Weights of a small GPT-style language model, trained from scratch on English Wikipedia: 9 layers.
Each number is 200 + 30 x the weight over its row's rms, rounded and kept within 0 to 999. Layers, rows and columns count from 0. The size before them is the row's rms in percent of the matrix's.

# q: layer 5 attention query, 768x768, rms 0.0345, rows 145-213, columns 432-479
# k: layer 5 attention key, 768x768, rms 0.033, rows 145-213, columns 432-479
q145,093,261,169,162,188,204,200,208,170,236,206,229,175,221,232,209,178,209,160,200,175,204,178,247,219,194,206,170,216,171,235,148,177,238,123,175,199,229,190,206,217,275,207,261,223,189,162,180,193
k145,098,213,198,189,225,199,208,100,166,201,221,217,228,222,225,165,189,194,193,181,233,241,168,189,213,191,168,187,177,163,207,208,177,187,185,219,194,193,221,176,186,255,190,203,138,212,210,209,213
q146,094,170,253,217,167,177,189,194,263,238,224,154,206,215,232,218,188,218,186,217,224,197,192,208,198,172,170,168,166,170,186,212,219,220,189,235,175,219,214,222,184,191,257,173,223,204,168,200,203
k146,097,227,194,152,222,182,239,149,217,136,208,233,179,187,184,205,173,264,226,184,160,147,154,155,144,230,184,205,184,218,204,173,188,216,190,232,170,230,238,184,180,253,221,216,210,197,208,209,203
q147,099,200,192,166,134,190,131,228,218,173,201,214,184,219,154,182,202,227,188,212,209,207,270,185,166,180,220,139,164,196,179,194,176,172,189,248,245,170,228,181,180,218,201,185,197,254,116,210,198
k147,100,215,252,184,237,238,181,206,154,193,198,260,227,195,185,188,194,233,250,210,199,171,223,184,206,208,203,196,176,180,202,226,212,181,195,223,191,178,240,199,186,201,174,261,200,167,186,152,189
q148,097,187,190,143,191,141,183,197,221,205,155,216,185,155,191,179,221,197,219,164,241,199,179,192,243,157,195,151,257,191,189,201,202,222,210,169,216,224,214,193,200,227,185,265,217,208,131,223,179
k148,095,152,164,226,216,223,218,250,225,216,192,172,232,178,192,146,239,213,162,176,205,129,207,175,207,212,186,257,199,205,201,232,253,233,184,234,214,227,165,227,213,208,175,241,119,184,220,226,138
q149,091,236,200,171,162,222,141,167,209,205,192,260,219,271,213,197,238,212,206,190,168,144,258,226,224,214,144,166,137,215,212,194,169,203,190,224,179,221,152,213,209,215,227,287,193,194,161,228,187
k149,094,193,162,210,185,329,181,189,190,184,183,211,246,179,240,168,216,219,218,206,212,224,178,159,231,173,218,186,176,222,191,260,190,144,229,200,239,221,186,255,203,210,183,206,239,222,185,218,186
q150,096,177,224,199,212,229,235,205,186,198,164,177,229,182,201,210,206,224,182,197,217,260,215,252,235,251,187,159,183,258,174,246,199,197,255,233,190,195,180,215,194,299,164,216,194,150,188,261,215
k150,098,174,237,230,198,187,208,133,216,248,232,232,187,220,181,177,214,220,218,184,194,205,203,204,158,215,247,185,200,198,146,166,226,180,261,161,178,273,210,155,210,112,256,230,169,198,136,206,181
q151,095,154,184,186,231,176,182,216,187,168,218,246,177,90,239,144,201,219,199,194,211,227,179,237,177,198,227,143,220,190,126,212,181,178,159,190,247,255,221,189,247,180,203,216,207,216,244,157,195
k151,102,205,202,167,175,188,200,204,192,210,189,199,225,223,225,220,211,196,174,218,198,266,196,174,212,161,180,211,190,176,192,193,156,216,222,157,205,175,180,208,175,216,212,181,167,196,197,154,241
q152,096,188,165,265,220,139,172,158,186,247,242,194,203,234,157,230,252,219,169,215,231,210,190,239,188,163,214,191,224,222,145,201,178,176,189,209,156,201,203,242,197,237,181,191,159,148,222,204,205
k152,097,149,230,165,180,169,172,212,219,199,184,207,177,212,231,177,150,180,205,212,241,248,211,159,175,184,233,139,211,225,234,209,138,194,223,229,207,177,169,195,215,239,175,188,226,205,190,202,188
q153,093,197,112,159,185,254,225,228,156,226,243,195,121,189,209,239,190,230,313,198,189,207,190,220,203,185,193,206,184,175,191,189,229,230,127,265,203,170,180,221,171,201,188,236,199,187,225,210,210
k153,093,216,158,164,202,183,161,185,97,212,208,268,270,210,277,238,163,224,243,177,222,167,177,181,196,204,186,183,198,162,194,188,188,234,212,154,183,160,264,152,254,226,195,164,173,198,221,203,191
q154,091,279,177,182,233,185,234,135,255,171,223,204,216,209,211,201,244,180,234,230,259,261,192,188,200,243,228,225,172,216,299,192,148,223,232,180,198,255,144,199,202,183,198,217,231,201,187,194,198
k154,097,148,225,235,174,253,194,159,245,201,227,211,202,265,185,197,186,183,250,197,194,185,168,214,257,266,154,251,212,196,192,271,183,176,172,193,214,217,180,289,216,167,198,147,214,232,233,144,248
q155,097,210,223,232,165,232,165,178,203,217,245,205,240,181,175,262,212,219,196,240,200,197,155,223,188,194,201,215,215,245,200,205,191,182,254,218,263,225,162,202,191,162,163,168,238,234,199,169,149
k155,100,173,162,240,201,159,172,216,167,201,216,253,174,188,198,160,179,153,158,198,206,211,218,212,258,157,181,161,186,217,238,211,190,206,162,246,222,170,202,209,165,250,140,202,157,208,197,160,207
q156,094,212,189,194,214,155,191,199,192,209,170,225,232,227,193,194,228,182,154,245,240,216,187,209,182,157,196,199,188,202,165,163,208,137,194,187,230,192,197,179,201,220,169,245,219,144,107,180,189
k156,095,229,213,214,203,173,209,169,186,186,243,197,168,174,170,200,172,182,220,244,165,190,199,150,187,135,254,223,212,221,184,263,201,223,269,232,246,176,225,214,202,176,213,194,166,205,153,214,169
q157,095,212,203,203,216,177,239,165,194,204,178,242,172,201,204,180,202,188,168,228,145,217,188,191,248,226,250,181,170,181,227,200,182,202,238,204,249,202,192,187,205,189,193,197,185,153,245,232,151
k157,098,220,199,282,236,200,225,216,230,222,250,215,203,229,189,214,180,211,226,201,220,165,151,169,203,181,201,259,224,186,224,257,226,205,222,221,194,158,181,211,256,243,156,178,174,137,223,276,154
q158,095,199,164,202,231,204,211,143,206,205,187,185,197,242,156,205,159,216,250,178,175,176,191,200,198,221,207,167,228,251,201,180,212,239,169,174,180,183,200,239,192,242,205,198,183,145,237,213,156
k158,093,203,212,205,199,162,221,178,251,228,237,223,252,245,216,202,199,234,171,226,217,164,210,202,189,249,170,188,152,149,253,209,206,185,197,223,199,204,179,134,207,213,213,170,202,227,232,216,156
q159,090,184,212,214,181,250,146,189,213,229,163,194,207,157,209,180,151,186,207,181,196,270,170,206,254,216,149,211,255,212,236,238,160,201,198,238,182,202,154,216,226,182,230,239,214,223,254,215,196
k159,093,186,246,204,203,227,177,239,232,191,174,249,234,179,257,225,164,213,229,187,203,202,221,193,231,139,221,162,210,210,204,206,224,208,180,193,196,190,166,178,198,172,186,190,184,244,202,191,180
q160,099,219,233,187,190,264,251,190,207,197,167,182,197,160,232,202,233,241,208,204,193,206,222,264,245,170,220,242,178,189,188,224,242,243,194,178,163,262,212,191,218,140,189,248,262,129,204,176,219
k160,099,235,269,147,209,201,277,195,214,182,229,263,185,170,206,189,154,131,188,191,212,198,239,174,203,203,157,150,207,231,233,157,166,219,212,174,243,173,205,211,224,204,199,198,193,196,194,220,148
q161,097,218,195,203,177,197,159,195,174,205,183,240,250,167,209,281,177,183,185,172,255,212,176,166,233,192,229,214,258,214,151,169,203,217,162,234,222,209,201,193,168,259,210,173,208,189,187,199,199
k161,096,242,187,189,271,189,219,212,221,192,221,168,127,254,162,184,222,168,236,223,213,234,227,209,197,176,210,216,205,173,200,206,215,233,167,262,203,185,194,199,175,154,121,236,211,162,224,230,184
q162,095,200,199,192,177,154,148,193,224,242,219,212,182,228,174,193,161,197,220,208,212,192,190,248,207,173,159,202,205,185,232,226,193,231,246,161,202,142,211,218,194,197,174,192,175,229,191,195,284
k162,094,220,265,217,214,195,200,212,244,176,215,179,199,125,191,209,200,212,213,167,227,205,229,206,236,169,231,201,182,187,151,141,183,272,179,227,184,153,157,172,197,174,202,245,176,176,204,195,233
q163,098,133,151,176,178,161,164,252,194,253,237,240,267,178,192,174,212,236,143,240,230,222,220,210,138,227,180,224,229,195,129,259,183,195,170,193,218,225,214,160,197,162,182,214,194,187,219,218,207
k163,099,156,223,234,207,187,136,204,239,156,219,241,191,244,230,176,179,214,170,209,206,173,177,189,160,211,159,196,132,198,174,182,225,162,179,201,186,180,265,184,209,154,211,217,236,181,227,150,185
q164,096,188,202,204,176,190,143,246,184,185,177,193,236,190,231,193,190,196,234,196,209,207,176,207,167,159,200,180,159,215,187,224,193,215,254,233,202,198,219,248,175,146,195,165,177,217,206,146,192
k164,097,243,184,181,227,215,208,212,216,197,179,212,250,208,207,172,169,190,192,192,200,199,244,187,188,198,188,181,199,188,229,235,175,233,203,204,165,208,207,218,154,189,197,225,239,161,241,195,204
q165,093,206,232,184,150,179,205,194,149,198,214,181,131,200,203,233,223,192,186,201,227,182,183,172,192,168,199,230,185,196,149,232,238,261,215,178,228,170,241,229,225,200,274,201,152,217,246,244,187
k165,093,176,156,126,194,257,155,229,174,238,148,233,212,194,218,151,182,157,274,208,216,212,245,276,236,228,227,207,154,162,193,192,205,206,254,143,177,242,220,174,200,209,184,202,178,214,225,214,200
q166,094,175,217,206,156,199,236,208,178,210,186,184,204,202,216,144,178,207,175,256,173,189,209,212,152,220,206,233,168,221,243,247,174,198,181,174,210,176,233,225,210,194,258,193,197,208,182,241,184
k166,099,207,144,203,262,186,184,172,176,257,282,141,142,222,205,197,207,173,141,182,208,215,216,230,203,201,247,214,247,165,206,231,207,191,202,159,206,248,205,162,165,150,187,235,228,183,270,193,176
q167,094,220,189,210,254,218,226,158,250,219,165,181,178,178,185,226,154,261,164,171,150,198,145,223,230,217,198,159,257,244,205,167,187,187,203,199,216,205,196,153,184,217,190,245,162,227,208,228,225
k167,096,227,204,209,175,216,198,219,175,203,246,227,227,189,237,256,211,210,156,209,206,184,155,184,204,235,190,192,199,242,206,193,164,231,192,175,216,188,216,255,221,209,236,188,263,217,173,236,167
q168,094,231,224,255,185,182,216,233,230,201,189,177,118,211,242,202,211,251,134,181,192,217,200,226,215,159,186,157,280,242,235,144,195,190,205,196,167,214,208,189,232,200,171,199,189,248,229,162,160
k168,093,172,226,200,218,209,176,228,171,238,225,200,253,223,185,243,168,253,175,172,196,163,183,227,257,172,242,206,229,273,145,170,218,234,236,164,224,210,202,199,212,178,207,194,213,219,192,202,225
q169,094,152,230,215,174,157,136,176,209,208,217,207,190,96,214,210,215,247,189,207,229,243,181,181,180,204,156,143,186,194,211,191,231,211,211,221,195,197,197,210,219,246,235,220,187,204,187,220,262
k169,094,172,225,188,242,235,196,183,202,227,184,211,169,117,233,190,193,222,171,214,198,124,199,212,237,198,227,209,191,173,263,199,206,218,205,226,250,204,219,163,169,211,193,166,228,231,170,259,159
q170,097,200,163,187,242,202,213,178,254,202,243,205,247,203,174,126,242,176,215,223,205,283,207,171,205,187,199,222,252,210,246,185,201,64,170,158,194,209,171,205,178,199,190,193,235,192,278,210,161
k170,095,275,163,181,170,200,232,153,157,147,186,214,179,263,150,184,186,207,247,187,216,186,191,231,226,232,227,220,234,187,176,251,220,166,176,149,154,179,219,181,159,182,163,208,200,190,237,159,228
q171,094,188,196,202,170,232,208,215,234,194,230,180,176,202,174,247,189,187,186,232,240,226,196,242,215,193,239,157,174,161,209,201,145,147,231,144,216,148,196,172,181,201,257,235,242,180,204,217,184
k171,093,145,214,210,179,216,145,216,238,246,175,213,207,179,189,249,237,193,147,193,158,235,199,171,125,195,180,194,172,178,207,191,210,206,269,218,196,185,187,191,230,189,178,236,193,185,189,143,245
q172,090,195,203,177,235,254,219,156,262,185,245,194,218,244,188,197,228,183,200,161,208,196,201,195,225,186,200,230,210,210,205,171,195,198,161,219,147,163,241,181,206,237,164,209,228,164,191,235,254
k172,096,217,222,219,203,189,163,215,202,205,209,198,169,217,177,238,183,243,222,215,164,240,223,171,212,243,169,196,172,172,241,141,175,137,196,194,150,181,194,250,193,220,212,200,236,216,162,176,192
q173,091,189,204,224,212,250,206,198,250,214,241,188,208,195,216,204,182,293,211,199,225,212,131,200,204,225,224,185,206,237,181,242,186,184,208,220,223,156,157,249,189,184,207,141,179,198,223,193,234
k173,094,192,216,176,204,188,215,174,191,222,177,237,223,252,211,205,184,182,241,196,186,170,254,183,210,156,250,228,151,168,193,198,227,215,202,199,196,201,189,197,222,142,252,167,187,253,224,205,193
q174,092,237,180,177,157,189,126,249,177,150,243,210,205,182,171,232,232,229,215,146,208,258,228,207,186,216,170,173,188,178,184,242,235,172,213,257,218,195,219,233,215,159,187,228,177,176,189,183,228
k174,095,205,228,220,234,236,171,179,181,168,178,241,151,173,164,178,180,190,216,227,214,187,182,280,207,210,164,161,228,221,186,201,199,204,171,197,267,231,249,180,116,207,226,202,184,165,204,179,241
q175,097,230,146,231,172,230,171,200,217,211,185,226,229,267,245,159,241,203,208,208,215,201,208,215,222,174,181,214,163,203,178,188,211,189,203,214,225,185,186,191,247,206,202,226,211,195,196,207,244
k175,095,177,175,177,268,216,260,169,219,161,188,209,136,243,216,154,239,179,211,167,190,190,185,178,183,178,149,234,214,190,166,183,218,172,217,205,207,229,170,197,158,172,204,241,208,179,260,138,228
q176,090,230,255,216,202,219,188,165,172,163,184,207,203,235,195,196,209,244,149,203,219,174,181,250,199,176,243,215,263,247,225,193,214,212,159,208,265,164,217,241,214,204,224,177,186,203,222,233,218
k176,093,200,188,225,213,221,198,216,282,156,134,215,180,255,225,187,184,159,235,234,232,173,172,205,191,203,137,201,182,217,163,217,189,188,185,206,217,189,223,233,201,211,155,260,168,235,165,192,238
q177,094,273,183,223,214,227,242,177,228,194,174,186,197,224,205,188,232,161,209,187,208,259,207,146,255,223,188,262,241,197,252,188,190,227,212,226,216,238,205,197,190,220,237,193,193,249,181,265,171
k177,094,237,173,241,164,228,191,234,196,175,212,163,240,163,221,220,176,243,185,211,213,239,164,166,214,228,215,224,230,208,223,224,199,185,216,185,167,182,197,218,200,212,176,150,236,173,186,191,158
q178,094,248,149,149,209,224,146,212,197,183,218,266,195,156,235,234,156,209,207,211,199,232,143,222,208,235,239,195,179,182,206,228,183,184,211,235,278,178,187,225,184,217,219,230,254,208,246,141,196
k178,097,177,186,245,217,225,204,154,158,208,166,260,240,161,244,142,170,205,180,169,192,205,209,185,163,180,194,191,198,201,176,217,165,209,208,224,186,208,230,202,169,218,198,218,229,230,235,197,225
q179,093,164,195,194,250,187,243,195,185,171,190,159,213,211,206,224,200,201,167,172,152,252,242,203,205,213,214,225,192,213,203,200,210,196,164,184,157,235,225,247,270,198,158,220,214,284,178,182,182
k179,096,202,173,168,195,219,224,192,249,240,196,207,250,251,210,247,206,214,84,207,207,200,185,204,162,201,188,235,234,177,156,176,215,190,181,199,210,224,299,247,187,178,105,283,184,201,217,215,194
q180,098,158,213,171,191,204,290,175,183,212,249,174,172,222,224,195,188,211,241,161,219,222,183,193,219,230,214,177,160,190,221,184,158,145,196,170,205,185,227,189,230,202,205,111,217,209,200,191,229
k180,101,214,236,196,201,199,194,207,172,190,214,161,186,225,209,208,257,155,236,216,200,219,214,184,215,173,196,235,191,215,226,200,209,171,206,145,195,216,208,193,267,194,182,218,166,125,163,188,136
q181,095,162,204,136,196,198,211,217,210,199,167,208,228,248,161,219,249,193,186,166,175,215,220,244,127,189,167,180,175,209,228,185,180,184,246,202,165,216,166,193,207,171,235,241,159,172,196,168,193
k181,096,175,217,268,205,141,193,243,133,193,233,197,235,219,184,218,176,196,208,154,242,170,266,202,206,224,225,207,162,185,170,149,199,213,223,229,185,176,246,193,223,195,196,193,206,189,185,203,192
q182,095,159,208,186,203,183,189,208,191,189,201,242,249,229,166,178,204,226,187,161,143,144,219,234,203,223,193,236,212,231,168,159,212,206,218,193,165,233,214,166,274,184,197,227,197,204,205,211,231
k182,095,208,156,170,159,201,142,131,223,172,226,186,178,231,210,200,183,196,213,216,217,237,226,187,256,219,234,203,212,234,183,169,222,176,153,216,214,196,203,209,195,163,178,147,180,193,190,163,182
q183,091,233,192,221,187,151,199,196,177,219,141,211,224,199,223,111,203,174,160,208,187,143,203,218,139,204,181,169,222,139,142,217,217,209,209,219,136,204,230,242,190,220,134,197,221,195,165,245,232
k183,092,124,174,209,157,205,172,182,183,241,211,183,235,212,166,230,242,188,240,219,188,203,200,167,190,215,213,147,169,133,246,204,186,220,180,167,237,203,189,212,236,203,182,208,197,203,224,167,220
q184,094,187,141,173,246,149,186,223,230,192,174,168,197,193,191,238,203,213,207,239,227,201,203,200,237,173,165,204,188,160,189,184,233,160,232,191,224,214,225,174,174,162,176,156,190,180,230,242,203
k184,098,181,207,207,230,253,183,180,154,224,193,149,198,174,236,241,217,251,233,220,195,265,163,235,210,226,228,172,224,212,259,169,207,193,118,235,225,150,164,253,185,193,179,172,200,205,242,163,204
q185,094,210,178,221,202,160,256,241,179,172,232,253,207,223,235,129,219,253,176,201,215,167,221,190,199,163,203,217,186,216,175,196,223,203,290,209,215,178,257,221,194,244,223,157,183,185,197,251,191
k185,092,163,208,196,188,201,240,184,199,234,232,221,224,164,191,227,201,250,177,198,207,209,204,183,170,197,195,235,213,208,155,130,152,193,204,234,211,196,174,258,208,172,272,185,207,145,233,172,259
q186,092,216,225,238,192,207,189,176,195,182,168,212,212,209,199,158,212,195,186,219,240,160,215,247,194,212,184,201,174,215,197,254,223,197,188,167,248,264,235,178,185,224,225,181,186,179,196,196,217
k186,095,144,165,204,211,203,202,188,178,179,193,209,132,200,235,232,171,240,162,201,181,238,213,174,281,148,174,220,166,178,247,233,195,170,182,204,178,214,197,235,249,251,182,202,241,193,229,231,152
q187,093,209,220,194,207,183,192,236,201,143,232,192,222,194,206,199,271,170,208,173,180,127,149,230,207,180,235,170,182,212,181,179,186,162,213,206,187,122,168,202,177,235,206,172,205,183,250,211,173
k187,097,157,146,234,225,204,202,246,237,234,206,175,232,236,231,190,207,191,219,177,222,243,221,203,182,207,159,220,240,218,220,179,241,183,233,184,227,201,217,231,229,212,252,134,190,235,187,156,186
q188,099,201,173,238,227,165,130,206,174,195,170,188,249,211,245,197,238,159,154,172,209,178,236,189,173,178,179,202,256,174,199,210,202,239,203,232,174,190,237,200,130,178,230,163,205,250,168,213,224
k188,099,251,247,224,208,175,175,222,196,170,205,156,132,160,171,212,195,273,179,269,251,261,108,206,198,202,200,281,220,209,177,141,211,142,211,209,158,215,187,174,195,194,154,186,223,214,225,174,181
q189,095,246,223,162,211,188,252,224,172,216,254,186,184,198,229,211,179,209,200,246,191,226,189,217,227,185,206,208,101,190,233,241,228,219,153,230,199,227,206,228,211,153,159,237,198,128,222,198,182
k189,094,149,211,191,181,211,208,220,174,185,195,192,187,198,232,232,189,231,201,171,160,229,229,233,192,140,249,215,211,172,201,221,189,214,220,221,165,177,279,245,238,224,164,217,243,192,183,210,184
q190,094,172,195,231,191,235,187,213,213,197,208,159,205,219,248,165,203,211,196,208,157,178,178,235,146,187,236,184,169,244,175,232,198,221,204,158,214,143,155,138,245,204,207,191,158,155,226,149,217
k190,097,215,209,238,175,169,142,215,173,213,225,169,202,162,153,184,237,168,228,227,226,198,220,213,209,221,162,204,206,209,158,182,231,169,199,182,194,163,211,227,214,230,208,221,202,179,174,152,227
q191,094,92,154,171,153,187,229,184,211,194,237,232,215,169,227,182,176,210,195,212,130,186,176,240,132,235,247,215,223,172,215,236,198,201,186,218,249,198,210,209,181,217,193,218,186,269,194,231,211
k191,096,184,197,198,241,210,211,202,232,254,205,170,231,205,184,195,186,232,214,197,211,172,210,213,203,265,163,192,189,258,241,188,182,178,176,199,236,130,181,198,188,171,183,200,244,165,253,173,213
q192,093,206,199,181,248,189,229,191,214,219,199,165,219,184,177,225,224,204,256,216,233,244,217,184,222,194,184,213,245,203,157,198,243,211,166,223,190,169,201,175,220,167,211,228,200,183,179,148,183
k192,097,219,261,225,192,177,133,210,136,220,221,183,230,254,229,227,182,228,144,200,212,179,185,207,168,205,224,162,192,201,194,255,211,182,177,213,209,214,130,218,177,152,180,186,238,208,231,237,193
q193,095,200,142,201,179,199,188,161,235,168,190,244,202,155,238,207,169,228,157,183,220,207,235,155,275,199,191,242,194,214,261,182,205,225,154,186,192,170,240,115,219,271,230,158,212,255,219,101,147
k193,095,256,288,244,196,212,239,208,225,203,202,211,275,168,211,236,192,174,181,205,191,236,171,173,199,181,207,185,203,228,152,239,180,196,198,191,182,183,177,223,188,154,208,229,285,186,167,168,153
q194,096,197,233,196,223,221,184,224,189,149,176,182,169,234,208,203,215,162,166,255,185,230,193,221,196,201,176,235,157,186,191,171,192,242,181,230,198,175,183,182,188,248,236,203,167,182,173,175,271
k194,092,232,150,201,170,167,217,221,170,246,240,212,173,234,206,195,231,206,200,146,244,190,216,227,190,233,165,241,267,244,208,191,201,219,215,115,247,168,224,219,220,297,234,179,169,178,267,183,221
q195,092,230,213,183,225,187,137,250,195,174,232,254,204,228,227,191,129,179,189,186,192,204,211,197,223,203,185,251,173,171,173,194,219,202,154,236,188,218,207,146,230,218,228,165,203,173,208,191,162
k195,092,180,169,187,194,233,208,204,236,176,165,243,167,169,196,241,186,215,239,236,205,208,186,136,167,174,175,227,211,205,244,184,212,110,146,182,225,241,138,154,195,238,150,180,195,190,193,174,173
q196,094,191,190,203,163,212,241,196,234,171,188,225,193,284,205,215,180,199,252,194,220,170,180,260,180,219,270,152,178,161,199,176,217,156,198,204,189,190,250,191,232,160,223,238,168,171,198,189,182
k196,093,175,217,170,229,215,214,164,224,183,194,220,175,229,166,188,207,206,169,177,234,222,198,231,206,214,169,179,177,208,202,230,215,218,175,141,207,189,223,239,199,199,153,225,205,215,179,161,236
q197,095,233,167,250,194,232,244,206,271,189,214,228,236,175,175,200,163,142,162,175,219,201,200,209,230,252,205,208,276,208,225,199,209,154,231,122,221,197,246,236,177,216,200,209,231,222,205,196,235
k197,094,213,179,141,213,174,186,202,178,113,250,231,172,210,190,84,187,162,197,177,200,160,238,204,214,179,166,262,171,236,210,167,189,187,201,213,209,221,192,196,235,198,220,246,179,209,203,189,158
q198,096,166,233,206,185,196,241,205,185,239,212,181,249,201,199,216,209,206,149,171,206,222,190,193,220,147,175,211,191,176,178,184,205,168,255,195,170,201,211,226,215,175,216,171,216,191,195,241,214
k198,096,170,190,162,168,200,163,171,156,200,200,214,202,172,250,173,176,228,203,182,242,219,179,218,213,155,290,236,100,186,173,194,207,193,114,189,224,179,167,166,156,219,206,232,166,202,229,205,186
q199,094,194,217,231,198,180,226,206,164,252,221,257,262,232,164,232,182,217,187,206,219,154,231,165,189,248,152,181,227,226,197,177,195,192,217,180,201,193,195,229,223,225,329,209,189,193,195,217,193
k199,096,220,180,211,246,177,224,214,156,195,211,123,174,229,156,232,155,198,193,253,170,189,257,210,222,144,239,260,145,204,113,216,176,250,167,238,213,213,185,184,217,183,176,199,199,208,250,221,227
q200,099,181,229,234,255,214,213,199,194,199,239,243,250,198,227,207,209,158,164,201,249,217,189,290,145,214,211,159,212,182,191,227,213,191,159,203,184,174,235,231,199,246,205,203,222,253,156,188,150
k200,100,174,259,182,190,175,218,162,182,191,227,217,197,169,192,191,224,216,215,152,240,184,219,158,155,204,219,205,239,227,160,203,277,199,183,187,183,185,181,182,174,156,154,249,237,202,165,198,177
q201,092,175,175,202,193,234,198,163,195,191,227,177,155,240,226,187,273,232,234,181,223,180,193,192,155,223,250,174,194,178,179,236,204,210,236,157,201,214,191,207,167,261,202,206,152,215,173,181,204
k201,095,232,215,229,245,229,232,237,174,234,246,191,187,163,240,257,228,174,209,223,209,182,219,187,217,207,220,207,211,222,230,156,200,154,217,219,219,192,195,203,165,202,190,219,186,169,205,188,177
q202,099,204,162,221,201,202,204,192,246,213,255,222,203,198,168,195,130,256,259,222,194,230,207,216,201,254,170,227,268,207,168,201,207,190,218,261,172,215,218,208,207,182,193,230,204,183,155,224,205
k202,099,178,226,204,196,161,215,182,196,203,180,190,192,231,177,122,216,243,163,194,222,236,131,203,224,201,252,209,249,157,250,257,202,183,181,198,196,147,238,153,167,231,252,159,192,187,213,179,222
q203,093,220,184,245,228,228,152,226,269,198,152,241,219,222,229,200,140,144,207,236,186,171,208,212,194,255,170,174,239,218,195,194,223,244,234,203,227,154,176,231,210,165,191,163,163,182,217,169,204
k203,099,234,202,232,208,208,176,195,182,189,190,204,237,179,210,211,254,221,175,168,198,180,216,200,183,188,223,175,263,192,186,177,181,199,187,258,198,208,190,205,207,143,227,231,197,247,224,226,162
q204,092,215,221,207,204,154,167,179,235,186,202,191,215,172,228,180,227,189,217,219,209,191,212,185,189,193,180,249,208,209,193,169,168,187,206,221,218,177,166,167,184,214,231,121,185,234,199,179,195
k204,098,216,169,234,191,210,231,181,194,180,197,181,160,238,266,208,190,208,230,196,236,144,230,154,212,252,200,223,190,198,174,205,264,150,182,219,197,214,169,202,235,183,198,174,233,197,189,207,261
q205,096,257,188,152,193,212,208,222,149,199,197,180,179,229,209,220,209,173,207,248,187,169,267,206,191,239,231,185,239,213,197,173,217,249,195,190,246,148,236,207,220,243,180,203,188,152,190,162,208
k205,099,211,171,212,187,200,194,206,252,217,220,233,231,221,235,181,194,214,191,191,246,215,250,207,217,245,134,199,247,170,194,167,221,212,198,236,134,139,195,259,170,142,192,157,193,176,212,164,209
q206,092,208,207,182,208,189,239,178,180,183,205,187,151,200,226,217,194,174,128,169,206,198,155,216,255,199,237,146,172,158,225,193,174,191,223,166,279,195,174,177,166,205,175,227,252,217,212,184,207
k206,094,266,265,162,253,158,203,234,170,206,204,198,167,212,205,263,201,203,209,236,182,190,243,144,207,232,141,186,238,189,179,146,207,184,173,206,231,263,247,154,184,162,195,213,230,169,214,138,155
q207,094,176,187,216,224,199,188,189,193,205,233,174,263,186,220,196,211,208,238,214,196,182,147,240,167,260,180,161,155,197,229,202,163,153,190,182,178,215,213,220,179,233,168,246,248,220,211,189,126
k207,092,200,221,154,206,249,175,203,186,198,173,184,174,228,183,168,213,231,212,229,217,223,184,198,193,155,254,216,187,204,250,210,214,173,149,191,254,226,126,223,216,197,194,236,187,162,262,166,195
q208,100,189,222,168,185,219,198,166,197,221,200,226,204,134,159,220,174,177,177,172,232,187,213,232,192,251,174,216,164,232,240,160,255,226,210,162,233,241,201,238,169,255,191,195,183,188,167,212,201
k208,103,191,222,182,219,162,216,193,175,180,217,236,121,227,249,261,202,200,224,223,245,252,170,240,207,192,262,205,236,211,196,204,167,221,217,205,164,236,148,155,162,209,262,157,185,173,225,157,191
q209,090,181,175,193,231,189,259,206,204,169,194,202,186,189,162,201,203,223,232,223,186,154,242,215,227,218,175,189,139,144,223,198,216,201,175,228,210,243,173,168,190,198,205,187,220,259,224,187,209
k209,097,225,228,227,166,187,217,232,231,209,236,194,233,247,243,195,213,169,153,200,157,158,209,211,198,178,229,201,213,161,153,199,235,216,149,168,218,219,246,185,180,195,217,222,161,188,184,217,218
q210,095,162,174,218,194,201,218,218,208,208,206,169,209,217,196,205,206,147,230,223,192,245,175,173,127,172,246,174,173,249,223,145,196,157,175,263,174,181,193,217,201,220,150,180,190,183,135,214,222
k210,094,136,138,241,224,184,219,234,180,178,210,192,198,198,163,219,129,251,160,189,214,181,165,235,193,205,214,250,176,229,207,196,208,171,212,280,199,214,246,191,213,175,186,214,243,192,154,167,185
q211,095,240,229,215,205,235,158,167,229,195,148,216,201,249,202,257,260,236,230,205,220,196,177,206,222,224,223,128,137,218,200,218,205,182,153,225,239,168,199,183,190,241,231,192,169,250,178,233,215
k211,097,222,208,179,205,205,202,170,212,177,230,212,189,214,193,184,213,203,223,207,232,180,158,183,173,227,184,198,192,179,234,202,170,183,180,175,163,186,200,178,209,177,235,136,233,124,208,230,211
q212,087,232,176,232,201,209,231,245,175,215,227,163,206,225,180,225,189,207,268,164,223,200,204,193,200,249,208,190,245,167,243,178,206,206,263,187,176,227,205,240,230,185,227,155,185,199,155,244,181
k212,091,188,176,144,177,272,201,156,213,238,190,175,172,173,169,206,165,267,178,237,221,201,193,190,194,228,155,187,210,218,203,249,212,191,128,212,192,176,168,144,148,168,275,243,233,213,216,199,192
q213,091,186,228,212,191,191,196,252,197,275,164,186,214,155,166,182,177,143,190,217,198,227,156,202,209,202,213,172,180,199,232,198,160,182,204,206,208,242,277,183,187,217,168,205,161,196,234,206,197
k213,097,153,195,194,200,245,204,253,226,211,209,177,208,215,217,165,242,190,149,209,187,203,234,183,185,196,181,240,242,181,241,213,175,201,212,210,270,163,198,234,221,231,196,236,220,223,176,152,183